python train.py --n_layer=13 --d_model=128 --n_head=4 --n_kv_head=1 --head_dim=32 --d_mlp=512 --vocab_size=2048 --activation="quick_gelu" --norm="rmsnorm" --norm_place="pre" --norm_eps=1e-06 --positions="rope" --rope_base=500000.0 --rope_fraction=1.0 --qk_norm=false --attn_scale=0.177 --bias="qkv" --tie_embeddings=true --parallel_block=false --init="normal" --init_std_qkv=0.0442 --init_std_o=0.0 --init_std_up=0.0442 --init_std_down=0.0 --optimizer="soap_variant" --lr=0.00543 --beta1=0.95 --beta2=0.95 --weight_decay=0.04 --lr_head=0.00809 --grad_clip=1.0 --warmup_steps=200 --schedule="wsd" --decay_fraction=0.414 --decay_shape="exp" --final_lr_fraction=0.0 --batch_tokens=32768 --seq_len=128 --doc_mask=true --train_tokens=183900000 --steps=5613 --dataset="wikipedia_en"
Each number is 200 + 40 x the weight over its row's rms, rounded and kept within 0 to 999. Layers, rows and columns count from 0. The size before them is the row's rms in percent of the matrix's.

# up: layer 8 MLP up, 512x128, rms 0.256, rows 199-251, columns 0-63
# down: layer 8 MLP down (transposed), 512x128, rms 0.269, rows 199-250, columns 0-63
up199,104,175,171,187,232,260,164,180,192,267,200,146,222,170,176,204,224,233,133,193,198,192,212,217,313,185,201,154,163,140,278,101,133,226,120,152,168,176,196,200,226,158,179,216,153,228,184,210,158,176,202,214,202,154,162,243,202,248,246,154,145,197,237,235,214
down199,102,211,216,206,212,225,217,202,173,208,195,169,194,121,176,211,186,187,187,223,189,203,198,196,253,223,169,155,92,146,202,139,178,186,88,185,154,188,208,210,203,266,161,218,266,188,202,229,243,194,222,276,131,238,168,168,212,214,234,186,236,225,228,192,222
up200,108,214,184,229,267,166,223,181,213,184,175,206,146,220,193,214,208,190,185,204,193,217,250,265,161,255,209,203,159,206,225,163,162,153,254,254,179,168,194,123,233,177,154,200,243,232,122,175,203,181,253,167,272,157,114,190,209,119,240,204,180,192,173,212,201
down200,088,196,167,112,158,142,149,157,245,278,249,203,168,171,185,272,227,166,222,252,189,265,242,129,240,187,204,174,198,167,220,227,204,234,136,153,240,274,148,183,206,142,245,151,190,138,245,234,172,197,212,196,212,243,239,206,217,221,197,154,232,228,185,190,161
up201,101,199,266,114,138,149,240,128,219,167,208,171,225,188,229,223,246,183,255,189,245,197,213,236,208,250,162,273,254,211,225,279,235,258,218,181,235,274,273,161,250,163,195,173,167,266,168,257,224,158,254,246,208,217,168,200,233,203,217,217,276,176,189,210,166
down201,100,182,229,261,239,185,194,220,231,173,194,220,212,233,201,233,220,214,227,187,210,221,285,193,202,162,219,165,166,209,127,153,154,151,172,219,197,247,175,239,176,266,109,176,222,182,153,148,228,182,129,119,174,203,252,189,228,267,247,198,206,232,116,122,239
up202,092,186,199,193,235,144,180,181,199,180,146,288,178,234,189,130,219,223,240,149,193,264,166,260,139,190,190,211,206,138,178,256,175,242,140,213,145,140,207,212,183,281,155,159,201,182,208,199,223,208,228,175,187,162,144,178,234,168,207,185,187,234,199,179,279
down202,098,175,275,195,155,162,192,202,198,265,172,222,173,309,175,159,211,273,206,223,222,207,233,171,262,189,157,297,215,191,169,118,167,190,241,231,236,260,130,258,225,247,210,192,161,145,186,146,175,209,239,163,147,211,233,119,187,104,148,161,142,243,175,171,174
up203,099,139,181,216,227,202,233,233,261,264,111,196,233,196,180,226,210,212,224,142,181,246,165,142,233,244,198,231,129,183,167,168,165,192,162,154,92,217,163,272,159,179,244,138,199,218,169,218,149,164,200,276,154,154,215,186,206,248,227,221,195,203,232,280,118
down203,101,272,247,250,183,199,209,243,156,112,249,189,174,181,181,173,220,272,165,206,223,212,231,176,209,167,176,229,207,197,248,221,191,261,231,194,220,160,242,191,167,205,167,206,206,128,100,268,249,237,164,208,233,205,223,232,101,152,177,129,285,255,130,181,182
up204,100,221,260,225,176,179,178,264,216,245,170,215,254,181,207,120,179,194,144,189,282,218,147,282,205,92,170,176,212,194,247,167,227,194,205,205,231,210,203,308,212,249,213,188,199,188,220,124,276,295,143,186,177,195,219,257,163,147,194,262,226,227,166,112,161
down204,099,174,197,193,184,167,227,189,186,173,229,262,217,242,225,200,192,158,263,173,164,204,201,132,136,200,201,224,199,209,138,197,236,145,178,168,188,249,269,286,144,203,159,141,165,184,170,166,178,248,244,102,186,181,242,228,190,212,162,223,119,182,103,220,180
up205,101,186,215,146,148,190,244,237,236,169,265,236,213,237,238,193,172,125,215,176,256,85,186,232,175,194,235,247,177,251,181,137,166,194,207,99,189,184,184,258,138,191,156,246,126,171,215,226,216,219,167,161,249,224,193,226,209,154,170,181,212,218,156,148,185
down205,095,147,181,154,229,230,152,169,202,200,183,208,183,246,218,185,193,210,251,258,217,235,267,188,197,207,155,188,246,192,193,96,244,155,171,170,187,182,189,249,249,212,149,182,208,295,240,177,227,223,149,208,166,179,194,208,182,230,122,308,181,226,197,164,166
up206,111,214,199,143,227,174,145,228,164,148,198,167,260,156,193,177,110,216,160,133,275,258,202,231,166,253,306,186,271,171,195,234,219,222,159,140,182,223,177,191,183,208,162,184,193,250,165,205,263,225,178,151,144,217,182,182,223,194,273,130,199,196,180,302,187
down206,123,202,255,261,166,227,169,146,160,301,175,221,314,191,169,138,175,164,184,212,210,165,206,165,210,213,205,238,231,211,250,247,190,305,216,220,242,196,189,165,189,227,215,272,200,170,224,229,195,140,184,179,233,216,208,156,220,205,222,198,214,168,242,180,163
up207,101,202,125,113,108,207,198,257,226,199,150,163,193,215,197,186,228,196,216,156,199,213,187,201,206,259,164,161,238,198,215,129,221,230,226,230,185,230,200,204,272,220,208,203,213,145,254,197,166,159,295,163,194,224,137,215,181,209,257,251,174,195,292,200,190
down207,095,187,185,247,232,149,210,222,126,146,227,196,158,156,175,202,137,168,218,220,233,203,191,252,193,136,181,275,141,224,241,159,178,165,242,156,211,178,265,223,146,211,192,261,224,197,187,238,220,186,181,240,166,209,266,153,165,191,203,172,237,188,172,205,193
up208,094,201,159,157,254,245,229,181,278,260,133,225,213,172,199,222,215,229,165,206,110,271,205,183,219,162,208,180,253,244,201,183,168,235,236,196,255,173,143,211,215,141,212,230,241,200,130,248,206,246,201,159,197,267,186,205,175,184,187,175,242,149,167,178,163
down208,099,191,210,210,216,213,247,178,239,118,209,153,230,154,190,112,187,107,169,229,191,233,237,318,138,161,175,208,211,222,159,174,223,199,256,181,197,191,246,194,133,180,198,164,143,247,220,188,198,265,250,206,166,179,198,162,196,245,131,251,171,215,171,215,251
up209,099,224,224,190,222,152,212,218,151,151,166,219,136,219,119,211,220,110,191,111,267,163,211,236,239,268,145,217,145,169,218,227,171,213,200,212,207,273,186,177,188,162,233,166,189,252,173,213,232,185,171,185,191,165,168,146,206,190,283,209,202,280,147,207,203
down209,100,191,196,226,213,151,261,224,265,199,162,200,152,168,274,174,195,232,236,290,168,283,256,203,279,227,226,199,159,167,200,172,189,207,223,218,183,249,151,166,154,241,263,238,234,212,235,263,161,219,160,184,237,149,245,226,201,201,180,226,205,264,207,130,171
up210,102,181,195,123,189,211,185,188,216,181,191,168,207,150,253,204,159,126,194,209,152,245,154,105,108,235,211,199,161,233,201,147,207,246,218,179,171,152,216,176,215,187,208,217,161,173,211,211,136,157,220,213,259,196,211,249,195,192,231,207,136,175,243,217,138
down210,103,134,207,206,169,157,171,190,214,223,267,148,254,166,226,262,224,201,307,228,183,208,196,169,178,213,238,142,230,186,195,230,235,195,227,173,190,212,206,245,215,144,240,156,219,223,152,215,185,266,198,229,196,300,330,198,214,264,207,154,273,196,234,122,260
up211,110,215,175,170,245,200,191,116,86,167,164,282,209,227,194,144,189,226,212,206,181,234,184,212,144,236,229,197,211,116,131,245,180,127,209,210,152,233,150,183,200,167,201,244,208,187,252,237,181,187,171,183,192,198,181,213,211,182,203,251,215,160,215,187,200
down211,101,247,185,168,231,193,193,180,189,230,162,206,191,168,226,193,207,157,229,237,179,195,177,157,224,179,218,220,178,276,136,210,211,183,226,157,203,196,196,163,227,309,232,249,145,195,194,132,253,238,214,247,182,239,233,259,202,195,201,167,324,290,128,183,196
up212,096,166,197,144,211,210,127,169,226,251,165,228,207,205,153,234,211,166,229,231,184,196,244,159,175,158,242,182,222,148,211,184,151,222,83,215,236,204,223,220,290,188,175,177,226,220,255,207,196,169,216,196,171,199,169,204,233,267,262,260,247,226,217,180,135
down212,098,172,225,177,150,165,215,228,162,181,224,201,139,161,257,258,192,176,153,161,168,191,168,195,224,208,161,184,241,207,197,52,146,265,227,222,202,179,137,233,130,182,209,244,190,117,224,212,207,283,246,212,247,180,197,147,160,159,143,194,192,170,186,234,200
up213,099,225,254,167,264,126,188,159,136,143,198,131,172,217,172,190,214,178,164,173,234,196,264,228,209,141,260,260,162,209,225,241,167,283,190,160,150,251,220,217,160,249,130,206,228,175,194,246,206,160,168,213,186,217,164,202,221,190,200,121,185,209,128,257,222
down213,104,260,178,165,132,156,224,193,178,213,216,235,204,275,238,200,199,125,208,160,237,250,187,253,173,252,256,195,218,259,236,241,241,151,203,109,282,235,243,227,163,207,130,215,206,191,217,242,253,216,158,201,226,204,221,173,155,225,231,163,261,137,267,205,144
up214,115,171,195,102,190,144,207,210,161,224,311,213,102,206,258,144,234,208,313,204,195,208,147,201,193,214,278,166,212,234,204,173,190,193,205,193,118,159,218,216,236,250,258,205,136,268,147,222,281,276,182,246,217,174,212,245,229,188,196,225,213,233,155,188,201
down214,119,158,189,137,202,222,190,147,184,234,209,216,165,245,190,260,203,248,204,224,258,171,210,155,201,192,285,153,150,221,141,240,121,216,215,174,201,155,189,169,227,246,179,259,235,195,179,190,312,188,197,199,174,191,259,245,246,177,120,253,201,194,140,233,233
up215,093,179,262,243,232,187,187,232,263,178,97,241,250,141,197,171,164,214,171,198,196,160,226,225,151,193,187,154,222,200,249,125,195,212,246,236,184,219,199,226,149,269,209,194,203,159,177,171,202,196,187,189,143,133,226,263,213,225,173,154,248,204,254,153,169
down215,097,231,213,165,225,163,166,251,217,163,119,220,142,195,138,162,234,177,189,222,227,182,221,209,175,219,213,206,129,220,102,83,217,173,239,237,243,193,197,217,163,225,226,149,167,171,218,139,259,169,237,238,258,228,234,163,158,160,315,145,247,209,136,164,200
up216,089,242,221,235,214,127,146,233,227,209,210,224,190,197,156,228,222,245,153,142,250,221,200,182,135,154,287,227,245,256,195,235,165,134,173,208,216,223,194,205,194,167,262,255,179,189,185,180,173,111,160,188,180,276,260,236,212,199,247,159,195,172,183,216,145
down216,101,267,173,233,148,198,221,214,202,223,202,118,302,268,160,179,273,237,213,212,224,230,186,178,147,194,169,268,238,150,166,120,187,194,166,144,165,243,174,167,174,164,176,218,180,184,217,214,232,173,196,182,134,235,177,226,150,161,130,214,157,187,190,234,192
up217,091,161,176,189,202,244,112,230,221,235,163,167,269,145,200,195,211,184,142,204,179,180,227,159,282,239,223,224,148,217,216,166,159,195,214,237,188,179,198,129,231,148,197,125,175,205,225,194,192,158,212,206,199,179,226,164,201,178,302,264,200,190,138,192,238
down217,091,208,248,186,190,180,253,182,151,239,140,199,162,243,216,266,147,160,227,171,219,210,190,244,149,146,151,182,154,207,244,250,183,230,213,205,174,160,184,216,163,231,163,205,176,245,143,212,209,231,180,222,174,251,158,146,135,175,153,175,181,198,154,281,216
up218,100,218,255,175,174,169,240,188,203,233,245,179,224,194,168,165,205,130,203,189,131,210,192,205,214,236,272,205,194,162,246,156,297,182,169,155,187,206,275,159,216,186,200,166,225,175,234,112,191,238,205,193,223,203,250,185,180,189,236,202,244,199,124,151,204
down218,097,222,207,197,186,224,214,241,196,112,209,224,256,141,163,157,192,252,262,303,195,218,225,179,179,215,211,240,209,225,203,264,223,206,193,207,186,211,142,194,167,215,213,159,145,167,170,236,171,144,235,207,247,200,177,195,208,213,281,247,150,122,237,139,274
up219,103,151,263,185,177,174,186,200,236,251,186,221,160,216,233,195,206,249,200,117,154,290,192,179,167,235,242,204,223,231,164,153,212,109,224,202,143,221,184,193,205,188,275,112,112,239,147,196,175,199,240,121,240,215,174,133,189,279,282,235,179,174,184,130,189
down219,108,180,257,207,225,240,242,183,160,241,172,95,255,160,176,233,201,178,174,223,143,161,162,211,195,115,158,155,236,242,268,194,262,270,190,124,314,203,186,180,231,186,179,257,230,198,242,171,176,229,197,201,209,172,213,262,165,237,224,169,233,37,215,235,201
up220,104,222,151,171,239,185,297,172,213,266,241,162,226,113,179,221,240,190,219,228,169,198,157,231,107,205,181,251,193,206,221,167,253,222,227,275,141,206,199,206,142,228,252,207,223,170,202,230,219,167,265,178,184,165,211,254,191,221,264,91,188,209,192,185,227
down220,099,101,212,219,181,196,121,125,214,220,245,213,160,152,210,197,153,249,195,167,186,237,162,232,240,202,169,193,193,178,180,207,197,185,170,131,232,256,167,137,310,218,239,196,316,206,220,203,175,213,200,185,218,250,195,195,200,161,255,208,120,207,160,177,250
up221,109,235,189,229,201,184,177,238,186,279,194,227,148,190,150,220,248,194,260,257,177,166,278,138,200,249,225,191,233,260,227,275,188,217,246,187,130,244,113,184,184,223,243,258,257,205,208,207,163,246,210,97,177,196,214,265,226,234,200,184,250,136,161,194,166
down221,105,168,208,159,127,194,276,154,271,169,232,167,290,213,220,211,214,199,171,173,187,243,228,191,226,186,228,179,153,136,159,185,227,224,227,217,147,146,197,172,262,166,193,201,215,180,177,215,216,242,204,192,266,135,216,203,247,242,219,260,142,208,153,211,176
up222,109,193,271,222,286,213,186,185,259,136,190,193,131,170,220,206,215,177,182,121,231,181,205,223,242,226,227,188,232,226,216,137,225,159,127,250,151,171,255,315,200,175,191,150,240,133,240,147,213,241,175,148,227,190,239,213,220,89,223,263,189,233,105,167,201
down222,085,161,178,222,147,212,171,215,225,215,166,211,268,232,216,182,161,227,253,236,223,245,184,191,179,89,221,164,180,177,216,208,157,209,246,200,180,206,172,137,229,222,183,54,157,273,135,223,203,228,201,188,241,174,190,146,212,259,225,203,240,212,213,197,232
up223,111,174,243,273,264,284,195,273,231,193,161,164,205,124,278,203,192,221,236,295,143,165,129,157,195,284,211,243,161,231,244,161,190,214,208,235,207,182,243,227,173,190,204,202,231,136,142,155,207,243,173,188,191,198,220,104,179,199,151,205,217,239,204,258,192
down223,109,226,203,204,236,214,185,202,232,238,184,167,190,119,235,198,157,149,188,240,224,187,177,168,176,201,197,195,145,238,207,171,175,177,180,277,278,159,130,203,202,265,210,248,74,232,254,138,195,236,154,217,126,217,195,170,180,172,191,226,220,247,245,259,172
up224,100,195,195,176,193,195,136,144,242,153,155,220,226,195,146,217,146,255,184,260,178,140,225,245,206,202,194,213,222,222,190,238,223,93,140,191,203,207,201,193,237,184,218,125,258,234,190,205,190,245,155,202,203,213,246,149,237,240,257,271,214,226,254,248,219
down224,104,225,189,223,214,252,195,193,205,263,227,218,221,228,195,220,246,234,150,176,153,201,94,192,138,271,241,214,199,207,209,127,158,160,217,190,297,221,223,173,227,164,179,223,174,241,151,170,198,198,225,263,213,199,241,162,226,175,174,228,100,233,211,142,202
up225,102,168,209,208,193,202,144,197,269,198,237,244,199,216,180,174,190,178,196,173,233,217,126,185,255,273,231,234,216,221,204,251,204,267,206,161,189,140,213,233,167,130,248,115,210,145,221,150,225,162,228,177,161,196,157,240,142,265,283,211,157,215,203,223,221
down225,095,193,148,205,291,210,253,222,126,202,164,124,176,147,148,145,131,171,184,152,200,201,233,253,161,176,210,161,230,214,167,235,231,187,218,151,164,200,210,151,151,189,174,110,174,204,222,213,139,218,201,132,132,198,191,194,199,138,238,258,199,199,179,108,178
up226,099,174,254,174,239,252,212,238,263,164,167,179,190,141,88,176,197,151,163,247,173,183,249,219,314,173,167,181,223,207,230,258,213,182,213,158,179,180,129,170,232,224,226,174,222,224,192,172,208,204,150,229,204,213,263,204,181,183,185,222,253,195,203,169,221
down226,104,146,193,185,160,107,172,232,257,146,292,207,158,155,171,247,222,158,163,133,197,172,181,192,249,188,166,204,148,189,193,237,234,178,144,194,239,239,203,170,288,228,221,100,211,213,205,179,242,193,190,291,214,282,229,261,160,190,166,274,230,209,160,146,184
up227,094,163,123,145,219,195,134,150,245,181,187,184,186,144,146,162,215,176,257,197,226,124,157,221,97,98,197,242,208,223,173,278,235,244,219,235,227,245,126,156,258,184,191,215,216,200,244,185,226,237,226,251,231,203,207,204,241,190,69,189,220,233,249,193,148
down227,102,216,193,184,172,208,185,213,215,240,257,233,186,152,108,83,219,194,214,204,141,233,295,164,129,203,230,189,251,179,237,248,246,227,261,141,279,123,202,147,187,238,158,158,219,221,176,227,230,161,186,156,195,262,122,280,206,204,222,225,176,224,171,210,171
up228,097,252,171,291,141,206,137,238,141,184,250,198,133,217,224,173,211,206,248,257,201,216,194,159,218,187,246,224,168,197,201,209,228,148,208,206,120,209,225,234,182,213,234,203,189,238,240,183,99,184,160,134,217,230,229,191,185,190,157,159,275,193,213,212,214
down228,091,197,238,179,204,265,219,161,201,130,179,192,185,166,105,274,154,225,229,206,232,186,134,219,112,151,236,189,176,120,161,189,231,248,176,121,190,160,156,180,189,184,173,124,209,187,178,257,259,270,184,214,231,221,259,265,195,281,131,216,154,234,206,237,183
up229,090,196,250,228,157,232,190,214,245,231,171,171,237,132,189,214,278,167,161,188,179,166,226,209,199,159,220,166,227,233,199,284,198,209,252,164,189,154,237,207,202,232,208,179,185,227,181,185,186,176,229,171,289,240,197,280,189,180,206,187,259,246,214,192,67
down229,093,295,199,204,296,246,283,189,114,178,222,198,154,184,146,208,174,208,216,216,171,189,155,168,199,144,183,230,163,211,238,214,167,178,237,302,218,150,237,166,232,185,223,268,231,241,180,139,174,231,178,155,168,179,226,141,265,227,157,188,178,230,129,184,233
up230,102,179,172,239,250,141,155,276,221,180,239,179,142,137,197,169,164,191,201,218,232,203,266,208,198,225,186,221,223,218,171,239,229,238,226,176,299,280,198,205,221,136,215,244,208,204,175,234,208,216,238,195,185,207,175,181,199,178,170,156,222,204,156,293,197
down230,111,277,187,276,184,146,229,216,154,156,258,171,142,264,168,173,169,196,194,220,185,237,154,186,258,152,91,186,215,260,248,216,203,174,171,251,271,183,261,229,207,173,153,210,192,184,206,172,181,185,200,226,206,216,197,163,174,185,172,239,224,186,237,294,197
up231,109,161,239,243,180,147,225,248,152,227,210,265,84,203,238,172,206,204,158,176,268,211,261,174,202,175,225,208,245,193,249,230,210,199,194,123,232,182,265,209,181,258,303,271,183,110,244,209,183,238,239,201,236,194,198,179,231,295,194,195,221,215,147,198,172
down231,108,229,233,230,243,266,257,246,200,180,203,227,142,164,253,217,235,163,218,165,151,232,176,165,222,212,209,225,240,197,216,220,173,177,203,181,140,146,144,216,182,254,227,207,135,203,184,144,184,197,196,249,182,229,238,188,248,184,215,186,193,350,206,170,88
up232,095,162,162,184,276,248,164,126,189,99,181,209,216,201,153,175,118,258,178,140,245,136,158,153,249,263,209,162,213,296,276,176,142,190,220,199,179,145,195,157,200,209,249,203,259,163,199,220,142,148,154,203,254,184,237,193,214,148,168,180,270,204,217,151,178
down232,095,242,249,141,201,239,177,174,190,277,231,226,260,205,265,187,225,142,224,251,233,181,207,233,172,190,263,165,194,200,146,142,251,81,223,186,128,258,218,220,202,167,177,152,187,180,167,216,222,199,153,201,234,235,244,185,267,254,238,265,165,213,222,169,203
up233,096,199,171,221,199,249,211,214,185,93,163,206,181,196,204,199,186,249,208,237,195,147,182,200,159,208,171,171,198,153,136,135,79,184,191,183,196,241,119,127,204,226,201,274,176,211,149,175,276,221,197,196,167,127,247,215,200,144,154,217,137,229,236,173,186
down233,091,182,223,168,114,226,171,224,195,269,211,162,163,226,198,189,189,228,234,186,200,198,254,179,196,237,162,169,203,217,277,226,257,183,188,170,174,132,222,174,163,187,202,198,178,254,227,233,250,316,164,144,211,234,206,204,234,224,239,230,216,192,189,213,284
up234,095,210,274,217,252,230,233,221,199,284,222,191,304,248,264,224,207,209,288,194,179,161,195,164,196,152,128,248,211,241,234,165,179,161,164,319,219,179,166,155,209,185,183,201,157,174,218,202,237,200,146,197,205,250,203,183,218,148,202,240,241,134,185,236,187
down234,101,186,178,157,247,200,215,219,127,160,179,192,176,250,220,142,111,154,164,145,211,154,178,196,211,263,224,302,214,204,178,183,146,241,137,215,236,266,220,224,230,154,211,182,218,247,175,222,213,197,195,229,216,188,184,235,198,222,210,176,197,230,205,205,201
up235,101,90,225,204,162,220,165,211,172,107,229,245,175,172,138,260,193,245,242,174,113,167,188,215,238,216,245,203,157,170,240,248,186,142,167,194,203,219,166,126,189,154,149,152,217,184,218,197,151,255,158,168,220,190,181,150,280,150,143,180,173,91,274,191,266
down235,097,229,197,198,136,182,234,236,233,244,265,246,212,248,199,167,194,137,191,240,226,179,122,216,119,157,200,136,238,240,227,234,193,241,207,254,182,134,216,189,246,200,303,239,198,172,233,137,266,167,246,246,170,231,206,176,138,213,248,188,144,232,206,178,237
up236,102,231,244,244,177,247,230,127,217,220,163,146,200,176,223,135,243,153,184,173,266,120,215,166,181,169,224,191,228,187,201,200,223,190,207,204,165,260,129,188,187,209,224,260,232,273,156,202,165,187,155,134,120,200,166,303,194,192,163,155,191,202,242,262,165
down236,107,245,197,179,179,188,185,180,161,253,147,160,241,283,159,187,162,204,194,180,183,216,175,204,208,189,255,236,139,150,274,172,219,141,188,182,164,195,182,249,221,230,201,226,189,174,184,213,296,213,147,222,212,268,225,219,242,145,226,263,154,272,135,215,282
up237,099,156,229,147,232,203,149,203,143,237,163,223,180,152,156,185,274,196,187,204,208,171,137,161,187,127,79,199,151,216,173,224,249,189,208,217,183,254,241,236,207,224,179,222,191,174,244,217,209,166,224,108,211,288,210,223,183,195,213,175,246,177,157,153,181
down237,097,191,241,188,189,202,217,206,167,227,250,182,167,166,220,190,130,194,162,199,228,223,248,175,205,149,187,193,157,159,204,192,156,196,283,274,236,211,136,231,196,289,205,268,70,174,177,193,154,123,198,143,203,182,188,233,197,265,194,185,182,235,165,154,255
up238,103,113,136,168,255,225,149,275,287,214,142,219,192,167,267,204,224,213,239,232,262,231,185,165,243,174,215,194,163,188,234,187,242,201,185,194,208,250,236,172,305,161,193,176,210,155,180,162,204,217,273,216,211,227,186,122,153,215,198,172,200,208,216,129,153
down238,101,272,309,158,144,229,211,121,161,209,210,245,216,154,171,174,283,182,181,247,222,162,189,221,126,166,231,234,230,174,212,198,149,265,166,181,170,174,155,211,152,223,197,178,198,225,260,252,242,161,104,247,210,220,254,254,153,279,135,198,159,146,219,244,266
up239,103,212,255,169,241,185,163,296,285,166,238,201,156,218,253,145,181,207,227,197,169,195,218,205,166,213,229,219,226,154,235,157,264,212,69,185,209,219,218,203,250,174,233,209,187,233,189,230,206,185,306,223,159,202,190,248,133,166,177,191,228,210,134,252,308
down239,104,142,158,153,220,164,225,176,247,146,177,153,202,179,206,126,213,191,196,246,132,179,246,183,204,217,149,182,170,154,126,209,249,219,263,215,280,188,199,142,146,153,189,138,207,214,278,209,187,195,108,193,189,163,194,293,167,201,210,221,174,240,196,268,191
up240,101,187,169,197,167,238,225,220,214,233,278,214,157,168,193,149,185,279,246,175,241,199,203,179,131,202,209,221,167,181,246,143,214,176,90,194,256,216,200,266,207,190,201,234,262,120,275,237,146,157,116,213,164,187,189,213,173,183,285,114,164,160,165,253,231
down240,096,179,218,198,139,177,185,154,186,168,234,276,277,169,195,234,267,225,191,219,189,157,224,281,233,131,254,266,128,230,226,200,219,235,182,193,189,204,222,198,204,189,215,227,206,218,225,181,249,179,176,175,234,117,254,156,154,272,113,225,175,241,187,94,193
up241,106,248,243,236,167,159,144,190,151,142,229,149,185,190,150,126,203,171,148,208,177,128,187,103,218,98,180,232,192,245,226,203,133,162,225,252,208,110,188,123,225,206,272,196,212,262,223,202,196,229,191,194,233,247,245,270,179,222,180,241,210,230,267,177,167
down241,102,237,254,205,210,203,268,170,172,185,192,212,190,194,246,173,187,205,161,210,181,196,267,138,238,229,197,266,211,264,244,247,176,275,129,223,233,161,193,184,193,176,241,187,243,222,291,192,156,161,219,92,160,233,168,209,116,225,170,225,211,246,231,209,266
up242,099,218,190,54,214,169,237,233,238,203,255,231,226,187,259,153,195,186,193,194,113,261,172,181,186,210,214,182,193,166,196,240,252,220,263,123,135,179,101,135,177,200,208,120,237,240,236,183,196,214,188,179,183,179,264,180,158,154,175,233,208,297,188,185,183
down242,092,211,235,166,174,184,145,285,165,202,206,210,153,219,177,225,266,221,177,230,151,173,259,145,184,219,160,251,181,298,108,240,176,238,194,163,228,188,190,173,202,208,135,127,210,155,233,195,278,189,168,247,216,196,197,249,163,224,202,230,136,267,217,117,200
up243,093,198,182,172,172,203,152,135,198,247,90,218,284,212,230,246,245,236,228,247,169,184,136,164,168,290,252,186,195,129,256,231,239,251,137,230,184,166,142,171,173,183,235,332,240,210,215,205,192,207,190,150,149,242,232,227,220,274,214,239,241,162,187,206,137
down243,096,153,205,159,230,159,216,236,223,263,259,215,199,243,223,234,292,237,196,224,223,166,230,269,163,168,137,240,167,123,191,233,197,216,219,194,205,195,227,272,182,121,229,285,237,203,148,208,216,178,183,172,186,217,179,213,266,165,242,132,201,155,221,191,240
up244,099,148,197,206,255,183,225,243,244,179,171,167,146,230,171,209,185,172,222,186,292,207,196,203,197,172,185,259,146,202,172,240,244,178,162,269,199,218,171,219,228,180,232,182,162,132,209,173,200,170,174,237,162,211,244,102,297,195,282,201,250,166,189,198,177
down244,101,203,164,240,142,181,201,189,211,230,154,127,233,232,220,217,224,139,198,273,167,154,183,150,287,128,264,186,190,178,190,199,160,192,177,200,192,179,270,176,227,207,195,106,215,224,176,172,279,185,240,267,211,205,211,207,182,189,189,169,141,178,293,236,184
up245,094,204,231,241,229,271,95,239,251,252,199,159,255,233,188,194,248,195,195,162,115,198,300,201,188,249,157,188,193,178,197,279,186,214,234,120,186,160,253,253,198,174,213,153,196,191,192,185,265,222,134,244,114,176,226,199,225,235,208,156,209,230,107,213,233
down245,104,217,230,159,253,228,176,164,195,148,198,240,269,172,258,263,170,171,134,219,216,242,176,128,139,162,177,160,208,187,149,212,148,161,227,177,254,237,189,251,208,212,211,234,239,244,215,215,157,146,232,163,214,191,174,143,220,320,206,209,173,211,222,174,229
up246,102,181,230,159,159,262,176,187,199,236,177,189,224,149,217,186,147,247,293,238,180,173,243,151,251,217,234,224,126,293,224,210,220,150,239,197,202,133,238,164,224,140,239,138,194,190,185,215,289,217,240,184,202,276,210,99,210,189,241,140,205,242,225,219,177
down246,096,118,232,230,99,115,257,290,141,269,204,171,199,211,164,183,211,89,211,263,254,193,183,194,255,281,182,258,179,242,216,173,226,191,216,221,221,200,277,220,144,129,212,210,166,198,224,241,152,209,195,186,223,192,178,177,232,156,245,196,223,164,191,186,141
up247,091,247,205,127,256,207,161,171,232,205,154,216,223,162,124,216,208,162,163,170,212,195,242,190,257,198,207,211,243,211,288,177,251,213,231,205,293,186,170,158,200,227,314,204,120,189,208,185,201,216,243,242,199,227,124,296,205,139,267,216,225,189,236,206,203
down247,093,177,186,184,142,223,251,167,159,171,224,208,144,202,264,229,223,229,150,163,247,238,248,129,262,173,195,288,239,209,251,131,248,261,151,200,249,210,177,202,230,195,204,203,242,242,163,278,206,200,218,168,179,233,185,167,187,212,147,237,211,241,151,183,230
up248,099,192,228,114,233,186,206,229,181,192,248,203,245,171,251,140,200,103,253,120,211,240,251,195,157,252,195,212,185,271,249,254,220,236,176,169,239,174,182,211,140,174,243,230,171,152,145,232,306,207,192,154,279,188,174,127,185,233,186,175,183,165,189,306,180
down248,094,295,121,220,181,189,201,169,164,215,88,203,111,255,172,202,200,205,161,212,186,237,251,240,264,283,155,180,272,182,205,182,225,92,242,197,162,221,193,199,273,231,147,171,241,227,217,244,164,222,181,238,216,222,140,224,206,223,235,139,181,123,206,178,218
up249,100,239,211,208,144,195,172,191,178,143,202,208,169,215,190,109,169,221,255,270,248,213,246,183,143,188,233,197,210,159,172,334,242,259,240,182,204,172,248,208,171,167,226,222,237,198,191,269,183,192,176,200,280,229,181,184,222,174,166,181,257,126,291,184,229
down249,104,186,117,264,191,209,208,184,261,239,150,179,174,209,172,248,168,226,209,227,197,227,222,193,219,174,142,166,242,216,237,168,187,209,187,266,165,153,201,162,208,178,166,244,229,192,217,208,242,222,237,218,148,230,181,184,171,176,152,219,251,167,235,198,103
up250,093,210,219,172,183,189,151,148,145,154,235,170,195,170,218,199,236,294,150,233,173,187,261,183,145,207,173,221,206,243,214,220,90,176,251,223,250,192,264,185,153,199,188,249,149,112,202,181,204,220,152,209,212,136,219,173,180,271,214,247,257,215,187,173,212
down250,096,186,176,146,292,227,257,173,173,250,102,218,178,263,193,176,160,204,213,203,217,162,179,212,209,135,263,213,211,180,146,131,219,261,209,191,214,267,196,176,167,206,144,182,318,206,222,191,258,181,233,137,195,276,171,142,198,158,190,148,154,263,235,214,192
up251,103,190,239,165,261,216,105,255,202,185,195,158,159,191,219,237,253,136,155,268,229,226,228,264,218,201,224,201,208,179,181,234,210,205,276,214,175,168,202,184,221,127,253,185,232,291,204,190,269,208,178,234,232,249,225,155,203,189,159,166,216,182,158,193,158